{
  "hidden_size": 192,
  "num_attention_heads": 6,
  "vocab_size": 684,
  "norm_eps": 1e-05,
  "rope_fraction": 1.0,
  "parallel_block": true,
  "optimizer": "muon_hyperball",
  "weight_decay": 0.0,
  "max_grad_norm": 2.0,
  "schedule": "wsd",
  "final_lr_fraction": 0.1,
  "max_steps": 6357
}
Each number is 500 + 40 x the weight over its row's rms, rounded and kept within 0 to 999. Layers, rows and columns count from 0. Numbers have three digits each. The size before them is the row's rms in percent of the matrix's.

# down: layer 8 MLP down (transposed), 384x192, rms 0.0585, rows 124-190, columns 128-191
# gate: layer 8 MLP gate, 384x192, rms 0.0585, rows 125-191, columns 128-191
# up: layer 8 MLP up, 384x192, rms 0.0587, rows 125-190, columns 128-191
down124 096:470531497538510525441490446475574558524498583448544487501456535520562497509541524531546468457454466516537551572506457541486512568458429495504509494512539535499464520531524471432471459534486512
gate125 090:528466473449470494494544565544496548484478467492498469504492586527507431486549494552565459483498422533482462475526536531492487527496504559459485500549529540550467474484472506535481508591527503
up125 096:529481438458529497503454490431559500500483465501499444446498461473484478484482492502447488493513586484437482422547582530419533486436488535496518472547419466470502484538537468513476499501476524
down125 088:521515463464470526390501517513557422481507450519533510460582463465436460455484590514492529487519509479534544516451463470410546511493448458383533503543514549514529532534484446507455502491453492
gate126 096:459515473545514437504405544576524502543475447448518467512496548496549510531488522516495496462427563508522557467521539523469473519452567519501405506528532432441528526468464509552533584545510493
up126 098:440482519463624487486522525490439561468499585454423460462472505407428493549464429466463573517518472481491477520478471490489570469471521491527493452516469517505466469497473455462524482457430469
down126 106:505504490454529523490553571484442497503570458490458470521490511446455510502523460513539507530490437465541494529445408580464498545498521455466542448501558556472473468534486536420519528558521493
gate127 092:556538488463527490471429545523462510536499472444531516403468517504489505521496479520498502442587523462520489559519554554512503455561518478520545512445402474544511460454524589472501495455502539
up127 094:520546502557554493527555462472549507518449497605434501529509436528498507418476513438500469495418462537425538491434521445473452507501499524438443453528504511520447470507488435591531477516497446
down127 097:496508493439501560455518528484503475470550420487477459488523466455502457510549532494548520447532560509558545411471442507486511519479561582555539514565462437473503515526493495577384518500479478
gate128 101:554442512545458484527540543431572509519454522526425483455551527477495496479464510463496485488566464462484526525489490472501556538467512471555516510530502447496555466507545503450488442531437480
up128 103:474470511500433452514514523494544483513532515481564437577539497475531466539494473535529576506564527480530540480512496508501493478506526476465405448430562525532542490521505426443518540478429484
down128 105:454501511523517428476490545435477484546484413537407504497530484490469480461525437560462508482550541480593533375542420516514498462562532532499469471516493582551556547453553507434477523508463473
gate129 107:523592512563467524442551464512516414485557576555534508494544458413493505506540415537534450498513592518506483468521545440459505522479578456538552558493476498492519533493482515464533473561478437
up129 098:487495494523503515407475505534473481515511443517453479611466461495488497417518477558545469494467541480461497510509473472479478515460514500484459453473513511526543488434509553502513482557487488
down129 106:559450521455462475451489518470465446467493518562517424571491490464534538457523526532530437530542555541483464536432504441449502517535493550533496466448537422471450575536534519506566562528447529
gate130 096:513518503578436459503532461521562508519467470461524497488530517525428532550483515417498566467508485464502527506458500485523523538503567536523490565500446491485432462565507512552485589467494440
up130 094:558455450544434429470502479522476405512474494469557504462442482519550502565511471466515508464525488449448460484484513561472480445495508587482527528512427500545505552514510510530522436513517551
down130 103:479463475491503516478537529470436486501494494514514514516477420455487443517551499519477543523457483446556527532512480507454499443416521581489509532537488487527539432424562477505571490450508490
gate131 114:534563479494464534491520494505498467485416516489524557524432522527523515509500499501564521536489518485491474461543531489551551454487501477551607504434470538529509510507505530486469475538493504
up131 112:471462486508560476501564518518492486546552528509482490484484477555472484445505481446496591528468455448416462432477526532480506494512445467429481480552480427469517512509485501489463490563479569
down131 111:509515510437505510577608535524541488545523569512542465507439532557483504428524439480481489535466471458409474433439497493501547418529522494514515464498450506471521513510506504508489517540483530
gate132 086:551478561484504536556493492440557490517500451504519480514462499517488505475478519508487524503541517576537491487591418507501436512419503482448502515498525522523474520514478544435495481568499395
up132 086:456542510602532535479492552518478444421442517550505455523525429465509554433482459455476476484412470509565541489488530524507601421558478507521466371445522499510520463503484480529502503460505565
down132 087:536482459521540509486428456478501433511528586545455476411549537505524509466504447462531442568461458506507453516555528514528485530436532472481503480545492471481543486488451483525439430526486429
gate133 100:420446483551469549469499470557517545471536535473509522510428481485508494477532583437494497486567532465501518585509526522506481477509554460494493517425558440510466507445511476399564490479435479
up133 104:462527500440456512523468467422472454516534458505542537432510534508561467478456535554523579510466610478522502489511535474484504517588500501527523500549540493497506449523519503508525533501425414
down133 100:514531487525548517515429470488490468515550530488527506480455505541509487549474464539475526590615545457568475489483538481498447533560541503471640510535533493485570496571531499471509520545456489
gate134 106:527521462504399487565477542430452496533490536506464439564518558558515528488532520530528457483423459510428554544513466479559487460520529549506558521527500489497453535485528487431464506470509485
up134 110:521438510466446521501479536452570514508512467472443549483462595501481499546499465576500464499529445488521532500464428490467522488498533446559449535479559464496486530465462490499587490462517511
down134 109:565571541555475507506561572551499514546499545482532499490538465458488513487485569423532594510514508553537475479491601493480481541405427404517461455527495460502498400491505537595540560475409526
gate135 106:530509517495440464530541586527519530477466521450491462478513534488471474551447587497527461481583508439480540526507502533480467583450515536511449475423482513488443496470526483417537527422525523
up135 102:429566517448457546483490470463500535506470496518578493500542467572505448525477516513489513467525510485525459542458508510479482469497542522509489554507542504463542591531452445507551512525499480
down135 104:474480525413508517485470467528510492552550511413424480468434443573482465509459442448516441458513449529482483460465577512488467532483582497493514504522505515460482498536532478585514550563476457
gate136 091:447469519507503520515449445535468527516449480545509500554483553491595522506540485496538512573614510448519525507535564525497470533446472556483462525451469568459481463443461556533514442418503505
up136 096:572519463523538498446523532482466446456505472500469524490519444544532494476450369506426431471465452483546517469468469492379489517518507516492535475518593497489471521549436507496484489518463529
down136 097:505536416511498447475496516505596400549595539502465497522452507497508569469518439513461525456487451532478537411481441542480472452493531503489461523541503496499586575479500491540541470533510510
gate137 101:458497469515502526493482523580426547537535476516479580470487449491451531495412534495506482614443575566509504453435412512483490460481488486542495510491516463517515455592496531457477470480505497
up137 102:527474506483632447520596548447472512485414533550525489546538407514421541495557558484510455538524487567435548509560490408528456509540497518526513485518439515424499464478486506581475482513516408
down137 104:505570507425548496552476506449490542561444524463465502444450478439480501455524559491498530498525560498494468414562469521472487452451466485485557495519538541535478478522459531495412459497539562
gate138 099:465492435507456479492464496512454447458514421455559542434488424532485524496563561456493427418522467510531562478483454575554522475507483460517517418506527475477438483539456566541420441363529490
up138 097:560519457500483489580588466534502594506528523570472513533556525512492527482488513471575550526535511467572504530486465487467488475454541482509520482515498463499452459545551437535447537504448548
down138 098:430436513525521511535495503502535514467464508432472439446540500433493496536495488557515519483501573530455523506455519455493525546528489450526482559539610524471547520420478497502416471492471455
gate139 105:509459506505523485493559485530498470559500484550521548478577496559539543477496578458451526482533450483531493537494466523554470514490445490485496501522412364540499478521443430452494496514490452
up139 105:532567477531529498531489469497547541510550460462526529527504487522535559480539567423488545537489460490543498496602497507548501537440443538509527439518513444540496469428520448558547481446435486
down139 095:508566512493431460467457515501476504460473520431488515514436503432487411539439469563546469456445547494417572420424507533415562504541537537535519467491473589478453472516466566461461477514535459
gate140 103:530544482516498468573402488527506467505461577527479500512460449567608512422494448456452416458528499385467549459513434464478510530535512537465496493503499569500461467579454533489482512493484514
up140 105:465487513469590487425509457513429534561485481582484504534452597478514472513461464551440530487433493623433515479517536452505458489519546503448464491430560525481559485504514511548571534475514481
down140 102:494624460528565538460497473464516492513515467614482494504446512503541518460483484493436536461481435511514439433446475443464495495503474501473541492396613526462457490534456540492501518578579508
gate141 101:525408511443561433500520529476510517529495520450474494506546451424437481572490492507549524505490477446494498510519496453519551536485498565520582505432546478542491516455463485499543511457493521
up141 103:458507504503495453534527474497476520540501476458507489497550507442468505544496448488468534476482485418566512532558527533526497564419417497543482514500479547554483501509466451548491505611473530
down141 096:502506444583505554474470443464470442508539480468502467497485523501486503471462492488581534534513494407461472477451524457491446411569505503488493499488524534393493493463478539491516518502522451
gate142 104:506607512507501532432451579505478478390476489454433502511519502480444497473505499490484477524524510484491574512435453476442533501531473507449475483516471503538461545533463477474514514520481502
up142 112:486446502511526496494557545496462562486452532536550506459530437436502488503528494535496508532494494443510557499474450568574501492506551474497505467505527483480490447396566401502475553485509520
down142 098:562462456530546574497580493487482456506436538524493560425507498506490512520519523517398492477526459484498519493467543533506496492457497522549525463497491517484498532427512473502491493465528548
gate143 100:454460500520533506547487512539516566458418549528517533479457480508514501491456534550485507465435525453518413483371455538444512504445514524562493504490415398471518451465485497455437484570490458
up143 102:548489523485508551479478440556551522469545466530522422479572487531469463475429544393474482510493536486462459521499538525479473537492501465456498534538457452495486492562512522527553457528466548
down143 103:512532415537555486480491472527493448523530426489530520514525384492428557441539455516547522508493521556533537445488476430504489554545502484481554487550534542517459490573546550516551502519480510
gate144 104:481463455468463490478492479447546513443546473508473479465489458557527491473526480511492481455538551455474516499556498457450475469552432436509454463468549510499503582486373489474564484487486510
up144 114:491531504517545508541460474589484548463533463534511565502500473544482499462502543498525513484484528537585498542490534532475492491488551458435500537485498444460502525548545495411504467442459471
down144 117:482524518546469511449472476499464512447549492474509545497453437576534518492473474500536445509436485547540476442569553517422429487543505494483507430487580469468467459430457535499551486444499479
gate145 096:435512477423434439472484446485481497512479538508477509443423547542500493388494544486497539520450529525465482512581480460563519547517577457444472503447549524575431482454493544490472469484477506
up145 094:454565417479414486400493491460472494439507491513448522499539540438494485423430516502459471455472485498475495453501503499511532503520554453488502456559567462542437438549576427484472516501481489
down145 098:473540497433439563506491547549569452469469587498417472505491501445477515510469461525503499517519517492486457533536563485505522519483520473392432543557493456488544536543506490520576572532451500
gate146 092:478453453476464557476541463477519438482435504503564489431465500525415499478526519581524534483489529495442527482436474511497517521494480450497385452521537483465501455449471459463409510491508504
up146 091:477508485529596518550492543574500467528504493430572501466457511543528438551504505348509549567461514484474467495536488520466459536424527600433501445441490511464541505418531509562539493475481462
down146 092:483501489516537606477522504537503453514458458511560528449512524532527448487523525397454540527537500467523441541511472507487507490504475492532462469539466390464510496485448510543474458463532490
gate147 098:391537522479456474530462517442502538503464523470543453507492501552594526446484551587431533486473506482474443548489541554471514550522502517460436505433539448527574436461485526505529482504485438
up147 100:531510487486517510560540502552412536501487487534531512440482479427476505436493495474516516549565453502489543567517498481501556497534474477489555493493442517484450462401448564540503532459531514
down147 110:581564482511504497523510533508454526440520549488596437534466509502548487532504581519500509537457484454528493499585462514468491511532478470548513546492480520523458512455524449493517497554435530
gate148 086:430485528475481467527480431532510493504496470493525510507507466532503530416515544494512528526463478576484530499447435499449545562445551502526494506440522488546502519477552527531505506604553474
up148 091:468554535513472491489490529506485556446560488512489437454539485425480511537447467477524433547459482546455506538472468524505478511515558563500444476454504489515484492473540502597497457546523420
down148 092:501540495520478481525547471551529484493488525473472538464458447558516545562500582483461472481463522480521487461514545448475504499522522497464573516501441495488574575498516477484540507453442496
gate149 103:483510549532547446521457455511531428474530478516482488526473536506543450534502423481569519497494547503572476474530591555474500537506485473540553424485533540536449533495476459501476506414496463
up149 104:506526467486461440469561405477498434424551475345519525477485519479510543525516502551464468477457524498521532522453521513491538480556571515481476530452493434533477497502492552468529511438426470
down149 102:498516474557485459515497472501534415480528495394572534475490444493483469542466526474403486485457441479535496524530475464472500468524524577504507519489442531471530413475513498530445522408455532
gate150 101:449596487493481497512470536569481539466549550510474470415601542478488461468526473491512475539555507518497536507506490465476541585557457476519471445521520459540507529537452487568495494580457526
up150 101:461537449458491485474480463516469501498468515550568472526422508565508482441485561480537450505472448574458517463522539443513514502586521552485503522453468444520516504449530476429461529613427365
down150 101:497492373525468465494494458542506468487465525531528488480511579524517467487470564557489470489544490523538515474518513458521521512569515520532478476500497463482485411511518474469494493564480426
gate151 091:477579473544441501449466511548527511502484515373517538445484447538563559515506474459518530526547477513448519482516538448467592514497540509578571515507557391482532411509546546472437533618552476
up151 099:510497487500475512498506482449450492515561523645484460442552532503550467466495506544432571480475480502539495460460537552486545529522511387554459499458425458477578507504451445532494543451436461
down151 106:492571447557476545495552559454540458518524472513453478441533495485524520424442515493455508536515456473514513439445501530534500492553532354540495470528506453433588499534466510522449526473497451
gate152 110:418474490443503515480501546489443559503565509540462469463516488511505465483471433528452490471536527474502513512491467525532522547474498520454519489543447459533538545560570522485520435524521462
up152 109:484474451508546513430536525519494527516463580526437517522494475504515501578483530543468520452443490477542462489476479578537457510439507481468540507511386515537561466460445489493489470504577477
down152 112:437534496515487557473401571575467528517505543503465498529478466525523461546480458482516504458528493503430513522466453487476497499442426486458548522535438383478501542490529534552475471527500493
gate153 116:474547489430515542501493508539500538526428471536506437458480551442551469522505484446417474453400508522451467492485518541460524460466554577508465514578499547519535502454553489565485551514492467
up153 120:465469480550544425452542474467407483524495533545578583531481511495520541560546470568513480481482462532451444481485535544546465520475529492522524468510478444504526482529483485464528456538594495
down153 118:525526507509464494537495446523484500511528487477539633495436486527505447536513562538563476533559451523498544472540461522488475507549515462502514511496481490503494506546460499463566485478543523
gate154 110:446562455590551586453444539509524511516483502445473509530475484471552514452425521498506538584496538466526556477432511503458486524415528490485564561410482510471521546506530534492483536500466480
up154 104:522461532490445457453526464499519524496498444513512519505487496499613433530525562483570471410462506457517525495520441495447464522533487530541438524424496593450514466490557512539463502571504506
down154 117:442490495501506466426496508562585530532581502540527491423524486479511405451539551476520501482508487454549551512463531436444466494482413525482494536462556484433490483524510493554535506512557505
gate155 110:482553502533493525469498518542506449432478516423516494484488508578454526547487395503508570492459475548443462485427511473521483541576503577448485585503459526517531523440482552554488439501560590
up155 102:490486472535498533501454493509458508471477511543514508455572445565507498488529581445565452478546593546523531460461492476492484455433473479534546506534603488546513530530522537496474522466436508
down155 103:473521527501443500494472541442534562574488482549519482483563501426551457534571566559472509541554494430562449491529546549450573500534508493550468526471575526515567520484495495407558518462534477
gate156 091:547501480522557496470531474499510526480397537442596474528530543514545523485506498476534503471521538424483537462460477473503570513486407528459492462467474544516562560510506513512501507531521502
up156 095:511534530517563465446479518437512459509545537513459528458520516504559458497435506449533509497532465522458479485558483449455513594476513560465502558500511588454412588474445526538510487484489505
down156 102:543507524495443506520515507518533499497578487554432480492437462484509507478560498464512553418468440568470481515524452484516446437508568564498539518477483466565584465543523450466447524504496506
gate157 100:556468502470527473520541517484468503508536467535475551382531492487476507493468573475583532411532542525491483504492455524537465495471447432486483488473510556511477501500556491541489491567555446
up157 109:526495524499485540552469531476523537491535453481504523449537456481520504543492470505543517519501535534522577500560551465491483519490465451488445453486509497589517524468478495605528575482527503
down157 095:476438515494516462509481519454462470522447527402429442483548502522574483482503457538572485517488450495470479463511503512542510563497550440397465474501584505529507466453435460511458576495531465
gate158 112:459494469576452496406451500491529457479541510396539505544544508552528588526498499505436441494502535454490507520520432538471447511543516462477452519476538468463514462494534497461459578508528527
up158 111:558499555474565498560549488493452513439474479519455508465503452483490431459493528475498490501522490549525495460574523520501508428475512524484567461529480546559474545563505495555488419511505494
down158 109:574491447488439508528529488473525495509540522471477484513457514503475531460426492513501479473437530552476451480491493540455464405464495481484524469531585560522521522522554458582496448444469529
gate159 100:545433444478432521498513506464507527552450408419489488557528466508498550519491545500513470524476548516518517480525523456572481482458520433460469519567445496523514471493462475482480495446539479
up159 105:523517420499536497471483476500485534486479464446528527423453455441593529488543510499523460387484522428476535504585440533488496452498571452507515485499448445468429467523472481448509484502557481
down159 103:456518449586571481498509495478456472517494517493497554499487471502540540503470463496561512452528481481499491528524489525459563515482461429466502497508454454440471443497479479462503448524458434
gate160 102:522482481493477442468558465498482480512510495473429476468493500532434512487500511537472546507503485494506517552490517536474502479441450560446528465481501447531369483533483470469494444531457461
up160 103:443533473440447482569480483513502467477512567538503518518405506510461507402465574506519571441526577610597483473410427436561504474469532490444545442542539493525464505478516470495558541542454450
down160 100:556481480523496496461463526495459553569499460500482532474440549523497602523474472457452460497535400499532551606494570548434480468521545471507439483526476470537490527433468439475512442502506489
gate161 103:497534429489456561481473475427519578515590458390433479542544523502538575547493555526476435415469606537563462555525515506461499552494456447490541473467473534544584476489463497530529443485543534
up161 108:499473472465476532622484433432439453472484504431496481555503493503461478465461549527553480504404493504451555466532500439532520502443466525500457489486507510457456509481537534546608492480485494
down161 100:511509514498519489502511445437503478472464541480557487570482494502487457518500508448538556610506425416507522451511505490512499463481539512590501419581487551437373585451517437486487508530487483
gate162 112:406514561487476515498495439497467516505541478503604516523488501510466531485513485461466458481452565461524486499572527490493516470523566454490481608518540526423529431488610506550493554477434537
up162 112:514504477495487515531532523494540567472451479522490513456470568462580448435478509487524531489538508480445532452452488505487496496505516499447512435508499500529499555575512565509588433535575523
down162 118:551496509478517515533563536529571500494521525563500476419537492505458449496499559519509503513540477549491542398483490506522474495434621545560499459581465534570532513506566516527533517536557522
gate163 108:502514393491488502512478543517468521571487493447490505537539524467417521415469580487491489503518507543528473460519471500528520426548528473476504511486510496403445454452517518427527475426531527
up163 102:426476521502510516457493482538483522544466537528538481494497524464483533506476534524437530472472511384511523494521601490456551488481479418553498444583502541438586449566473488567534485505473475
down163 109:528515451495480453491516500504488469520463503521467511569500499418391493466462533522489496504414471549496473568420529513499572493461457505449530514411488515499570423477503501501512425483586526
gate164 099:522564470485470547467532518483533449514484489551524515494500524495546526492498570467547466468552509498539491469517438430548473528461495499467547525464534564494528438536453469446590464571479515
up164 095:534440488500484486541542436500474547416431474521540515566482514473547554482562567481496490554596446522536575504472481488560444517443543472504451534505519527552455531445469490502526539535489516
down164 092:493477503421521455578492380543492502486497473537541525554549496490474520460463485532486535526484458477513567570479512554511460437554481572465530477559553515513539555475511491551505503435528556
gate165 098:452534587482442512485485533465485415473550427411446502506519604539455514488490519504472524606484493496501436527497518495543508525532426473537484492475528450525498534467505508562501583456451531
up165 104:475536550557488545538514459473532483588465572517514498443462444459450520506461507547514493513483477479438536464549543550394507531462575496505557541517573516510541517499509509453516499515537441
down165 100:473502525500509538449491483462530488400461563497451461477480528504507500543526608468497546461509500570463544564577483465494509478532515507514501512498499461556519516549551594521510534536413517
gate166 087:508558492499520495531483525508463531476507510421478461531554477516496515460515548482547493512518550502536382508510446570569473520541555400434468449452486458528422470487459451537552544553532502
up166 091:515555495486583408548443532526534502463464508517533508471512483482541551455499501550517492542549511502522508497535516509512525487521518382503509467515514426500397455535494406523519530527522492
down166 092:478464528479552405449520517419502520522552472525478461474488511482389535475489554496518541583523462518479488548554458493513436493533503411515473578528507532445459511490511466488501535495465462
gate167 098:577585485443506513468507504500484474448503512508483477466517488434452534524465524463542438525486488500463523515451553559399519455580472488523518512532485564466515453473526484514475543494495459
up167 100:428513486536474460513527535418524465439473492420544447515561519421546562469560565521572515569504516528519535460529470493471448530459502505490531470534528491545483534551484469494517498561519515
down167 093:438441501484476507527450493437395555532415463466505509544481465561563470549556503505478544511501475505582510508551488535498498519472548496554506472515448413465403456489469451535473436580477528
gate168 096:530501406492523502525500458451460409477479515416534495506481588514480545463455487496494529558501551481446497464544468561502520525394442508532514437483571481489447553487489566473520504488548495
up168 091:407539439509473502575491396517435516491451491451447494487449476521470486516493489561500521576470489438489451546492450456535579461429495468499480503495517447559450461432496517477506522413488481
down168 105:487448498494458463502444522524487564520546478495497515536550485494527494544468442489509449507526508529535494439447509467545434475532454540500515523500500501520498505435522457533500555421516556
gate169 113:484585499517505506528464500499541515521528470512534590566517515486551462509519476535572473548532528505455441486501517548398478497468537536455484512486542535459574517525496572483406518546437528
up169 112:585537524478491486550469510513466480547501531500419541443535546504555451475480489583443449569502528535476437455526551485534549558512460492536477552494528513560442486492481463457577512549528493
down169 109:500485533466499469418497552528504479505502427522508544514483424527497501544482482465566536512521468458505522547516524487442522452406576576528504440548514465461576532497545570504414509549496496
gate170 108:473493489523602478498459564513575537487458539503516534497447457613497512463501490416539527486501508570566479572535536549479446565449488544521504582507495493484542525452442451547517500537449481
up170 103:519526504474536488542439545459548465442467466578461464490504567471490524454523504536547565439513492477447499458485486417502506535493458481545512561416568490505474502533504573511505483526483555
down170 102:452428445484445549435475465466511474473488537487475486446556549413514441579501493560526548576532527510431494504524456493480550521506545483489513478514450497458438541509522437518498549489539534
gate171 095:532465514565505485528509545505484492419449557516529553467531543480471494459473500440467572487382499480531541531535425453463515522550494466535521553494630486487489551530496526491502472490449404
up171 087:500504519514438501512508460519517580617552534453483491511528536507547413555446555480542441547580483453495504520531523549543477488508520509476486495449447498528519478549486430568543525447513439
down171 080:537601507470545521452546557543468508518496500425461530459493475475446445511482497452460513530474486482547557592549440482502492489525536487519473573498521471508532559469517497463429494486473430
gate172 103:496504536543484509492564509433478503467502497527494506468574513552505544508499424640414439394436483460522457544477479513488480530428525463501461486536547454493479620481413460471512485468595458
up172 110:491557483536438461485479530530560511502485564524495523519502532474445502573456490503528490428520520531467445521445491530528479467572447519516449555537451509566480492496475521521477622493542516
down172 106:497530513579466461482499479450463507497498497486404482520515476531463445511472402571520460532405434397510460542479515544529476503548486489524492567517473474499441568489446481581487552470540539
gate173 102:540514545476478487509494455499486545546474496635485482536492503491418513544489510602467450510533480493508456535514470484515589478530556492540546459450469501496469480508486495420419544445579469
up173 094:562506420503413526524545569487487519456455511564491529528521492506532536503527512524506489481471489460459487520520502502469505594561491499434445523540444489458534565474431581548475473498556514
down173 090:458558501475418437513454532461514501460522456573477513496520509508411481525555509528596510554511473515466517541600463524484515543475512525464487475441522497506463464513468525400429537522578517
gate174 098:398510467443453481462525504447483489491489432513522503470523499540536483535516463416572470493422502520490410426497459627434481520533547488551539498482543431500430423486517435554492543528526505
up174 102:564569545411558461529488523499485505464465510554489447473522457453514472507520494483520443467456515467500513532521459506577576506399455561565549453511570513558477463496509470538463528522478513
down174 105:512639408419419415467565439561538509474558448542459477501542511453490525572508491516505465427463476431523504452480499507516551514509442490518488551559471446405439503499532454500503507471512566
gate175 085:449442533488573565526512504582544525535486497513434534523536505546428535447570499478492501496547508468511482538473509520517444478584458532500459432502470469461568511606474501515431490463433547
up175 096:452522484528526491554525563530482473463505511563503512428490574411485513456477442562503502570514483498537528507490450475493547501446535500422542527499525523489545509579535524407534435509564460
down175 108:503580437524505495561557640489544464495489494487548476464523495443481520524453494504496480549529527465491500500513462466481536474464457469469560553544537511499486525584602517466539478573555513
gate176 097:413527501510517491416530486532481541546465550455532569416503476438500492522540505535480498466545520413526502462538547485513422576469532430556540478466496489511481536485450516524547534508496456
up176 103:538513570493466503532553422427509487420532480488444494447565535470518514450541530476506565518519529499432515510539470521474586512507483466556427461523445534527439543520522530476540461516494493
down176 095:495543552461509535524534460479506436463476517545496505428446556510481528496488570461536530443489564475516500532523488501533576467551612468577506478529465487475528529586523494446500460524506545
gate177 101:515487536524433601509498476515437553526511531480540519460423583525523482510548543459541563506465560503456474462457498497483470482443524440486511537524477508493544535533531502427450467531516501
up177 100:547549496529499453519480562520606524439504515452445484481516491516448525455439497502471464445535425498574481496465530488526557430510483540502511501510449503495514476558457452494555410565507494
down177 107:557475438529471549510468543525536589557505501470459449391501533547488563510483558482519509463486422551476480492502472452491569527458530455484534525495520496490524533549495470452548442538496465
gate178 099:484432520528579527553495492484555518505554538502487508503507526500509506477504516584490501523432514561432540525485541496492453503447488446441518454530509323449518488569520550465502556481490545
up178 094:461592481482498475459505524492505457463479547523543489439585515442510539481554465590501546536504523449527496436486502477483544483553478543471492466467495502472538496475446474456540532536429553
down178 101:508554573494430547501445506457496533551451594489508502451577531485518443515539492442496450503499526448509550503500534451517511462514452565477494490512556508517494534451453510479477410523474479
gate179 081:489515575535490546452476502517428492488475480486590587493503504500521529505516619519513571461463512506557484510500510515515540527507538471527498479599541458428493401478500566483469480501413457
up179 088:471484498585525505459569501484453493496482514476554516508465477558500510507459567530548506462458561467511552522498502491501530572449540505500437442589507456513526493510489483551438460436496464
down179 082:526501532484552485516491482542535490423515434535513534482517464452545479554487549507514551470492506518443536476553486470469528477540512545494508437503437533493487459469537528456514482465528541
gate180 093:414480426550541578522476478502552502497454529424515446472491539484473557539462525484578483560545533516494464500432513481482485506504568507450559558484553548421489478498550468548518536516467496
up180 093:456441507475510561521530481457538509560464534491509439469549493606510543536504535464473522513483531467485563515582451528523435570530537543433451506419492541528507524500535461512499556505492514
down180 096:538509414506489480479510560437549473465505523491491476492524491473478498533524538494487506502516538499431482526569539507530493567499407531499456487514583528464491496551505349491524470534518476
gate181 090:486464496499441487473522467435547562441504453430547451509507526487474532546512554481536549506539534509501493497488449470491493408498548521491439522453521546449500486455601527566619491479478512
up181 082:578485394561531480529560491553497562455477562499527534500425512463472467470556463462541521458466533512435514496435520439471498559555520465479571510563494578459470493531465514395505540532519496
down181 081:503515516461586486517529469505415474524458515555443491484520538485544528443478537520429487469568443492482449428513506486434435566484458504462549514579456521463546435522428526500469475579562483
gate182 095:447531504513498505430478475491533532474548507493471495497509483452485519411534487601461435522414484555461500524483499508532483557488462465523494492482468445476423561482455418502434424564461455
up182 091:453481519437502526481546541515498417518477533470605474511502582511528512512486566488433495541546443450535492489431500475566519484533454547465443498547531475524421483523509497480547451546492578
down182 090:539507560472500502579472520479537546537483487512475486519544513494500546523511492530463468498458546456443451498522560475475452471511492445472451550475513468555532492496470536440495513517478449
gate183 101:495526530544454512470453575474543495492539468494489458538470471572483574523540420509513515477484489560509423554441499523525444544516517512480559523529534540460509472456442478495507527462469546
up183 106:537548449423455520502504514403506557464494521503488479570519474398510477435466556513516441514514516514499518451568502524436546473520526466545510447471489555577490512505473468421546520527463557
down183 103:548475441469478517537480544467565479537479462475487548445510523508489501558457441477519503523557521502386502467448457411519448536613470534564507409500491484542509480542484457446492502458555476
gate184 104:425489475451596613513431511496447457474486561475497476588501416533527451587493571489528474534517444555449449490456533549500508498482474474533485514465487434511458439469565460487483515506491470
up184 105:516515489508489487553580446522507519519493476501468471516440563501559527478584491500531560582511512483469518503480409551580502517585487480481433497511526525456545551498457516517532482437558471
down184 108:478447434502539506521523510500544427478472565487469532493517562585527486508568503519483507565533397494473487471535425465540493474479610475502470532489512497392518461553489447523500513454538508
gate185 094:492542497503464565508450518514486465481520578583498454558514448525425484439503495500526412473495511468439472526509475558471549429495464472538491469485549449567472516420492501495493488538498419
up185 097:490538585502473510479420526459551548421510460508516530498585494468511461533498531396486534461533551497511569518525535551492434477487464464549460539445523533527543517496504511485469476498560490
down185 098:486498489568497517426496450497488474557495488505552532441535464385477502524524565496523495470581502505542489509517500528457465484518428513544469538468580438474473505517432516534513497439522460
gate186 097:457533496555541440446521541516418499508542516486455489457479471451477458433529527527497496409549530495447559501510474488434504564525506498514539427485504465504457446506523455502552585574496415
up186 099:454535495490521458498501531452514541529523488542542539538486526492542528474573570530473464487520479560517504438550411484484408433577507537473498458495542520477484516551512459533507520479486491
down186 100:482480513419481435513559526538571464538467468562549585504548498519511468521553463496539439547536526563502452412487496527493500444492516509500510455512495524431491476494512508512507425503487438
gate187 101:534519525558546531472546527527519442531579592569532477458433444505430503548530462465512525546552531556499489543424496462483444593508423518533520521532561468532541495473482496480433535513528475
up187 097:494502568577481489543519498520461469493456475531489504519539418489517469445456540441436490573494491523546503569399481465481519559487500479593532557515479430435479486506516480457517541555475531
down187 108:486437536576530526556530499484533446542490487548531441483531400494520459460526511509470434555498542475570477571454570488516527533475489555540514509558517494525449486499499452490434590534437516
gate188 110:521518481474495542493478547432475504527449472431526509448469479470530504502467516440456443497522467440483522574525552527414443451494503514506532477496503477507538451448450572505412514406491470
up188 109:463458485499497488516481468503522553441573498481473562414525508456493486553516501448550546509502515497580529467475457538489524466430505514518555498520537490505509507481556593516513502447467452
down188 112:499445475559482471451527498493520510430470465524512470505498576509506458483597423536521478503478507480462462488509563568462509571511438480467477499564530516557544450453551488509549521496488542
gate189 096:560563603501545518530535493436478489567511482403471486422467490483555471481524521542523513513456467474517523501541497539561537509451490434458554415460477552411534483506430486451487489465484461
up189 093:525545499535432509492515441492515485388436431481533477461554533477505515513415544497527528460446459540484463552507460439485513505469496438488536473493516567468470494504566465532516512510446548
down189 103:449556486537500467562508541566503493496456451522530467483568510443541464513420528517498540504410422513520578519537556423549507512527459408506500593485585498496476475486500538444532472514531427
gate190 088:454509523439548573519482440497525511488521511499476493499487572419543498503498582592447489473571569458476509442473519519522466528598558446526525473524503419487533447503602526452554493438484488
up190 087:450530495554425410463469457498570534507497538542405472533473507505474505503498504540476446488473577482530570460488373439516423523477576447526504518529477454500539475553600508536485506520525447
down190 090:460468432492449497532497408549447551491475547424454530599548539451485462495564512579470500549551457526434460481526554520496539500578517519540473443473504527457573507471478468473546534498454483
gate191 107:458509467564471541571504493542471456516505504534483470501492563486500474484555457377485564464495534506520491486490432553484453533593478528522484484509532453497531444479477514531549551590471436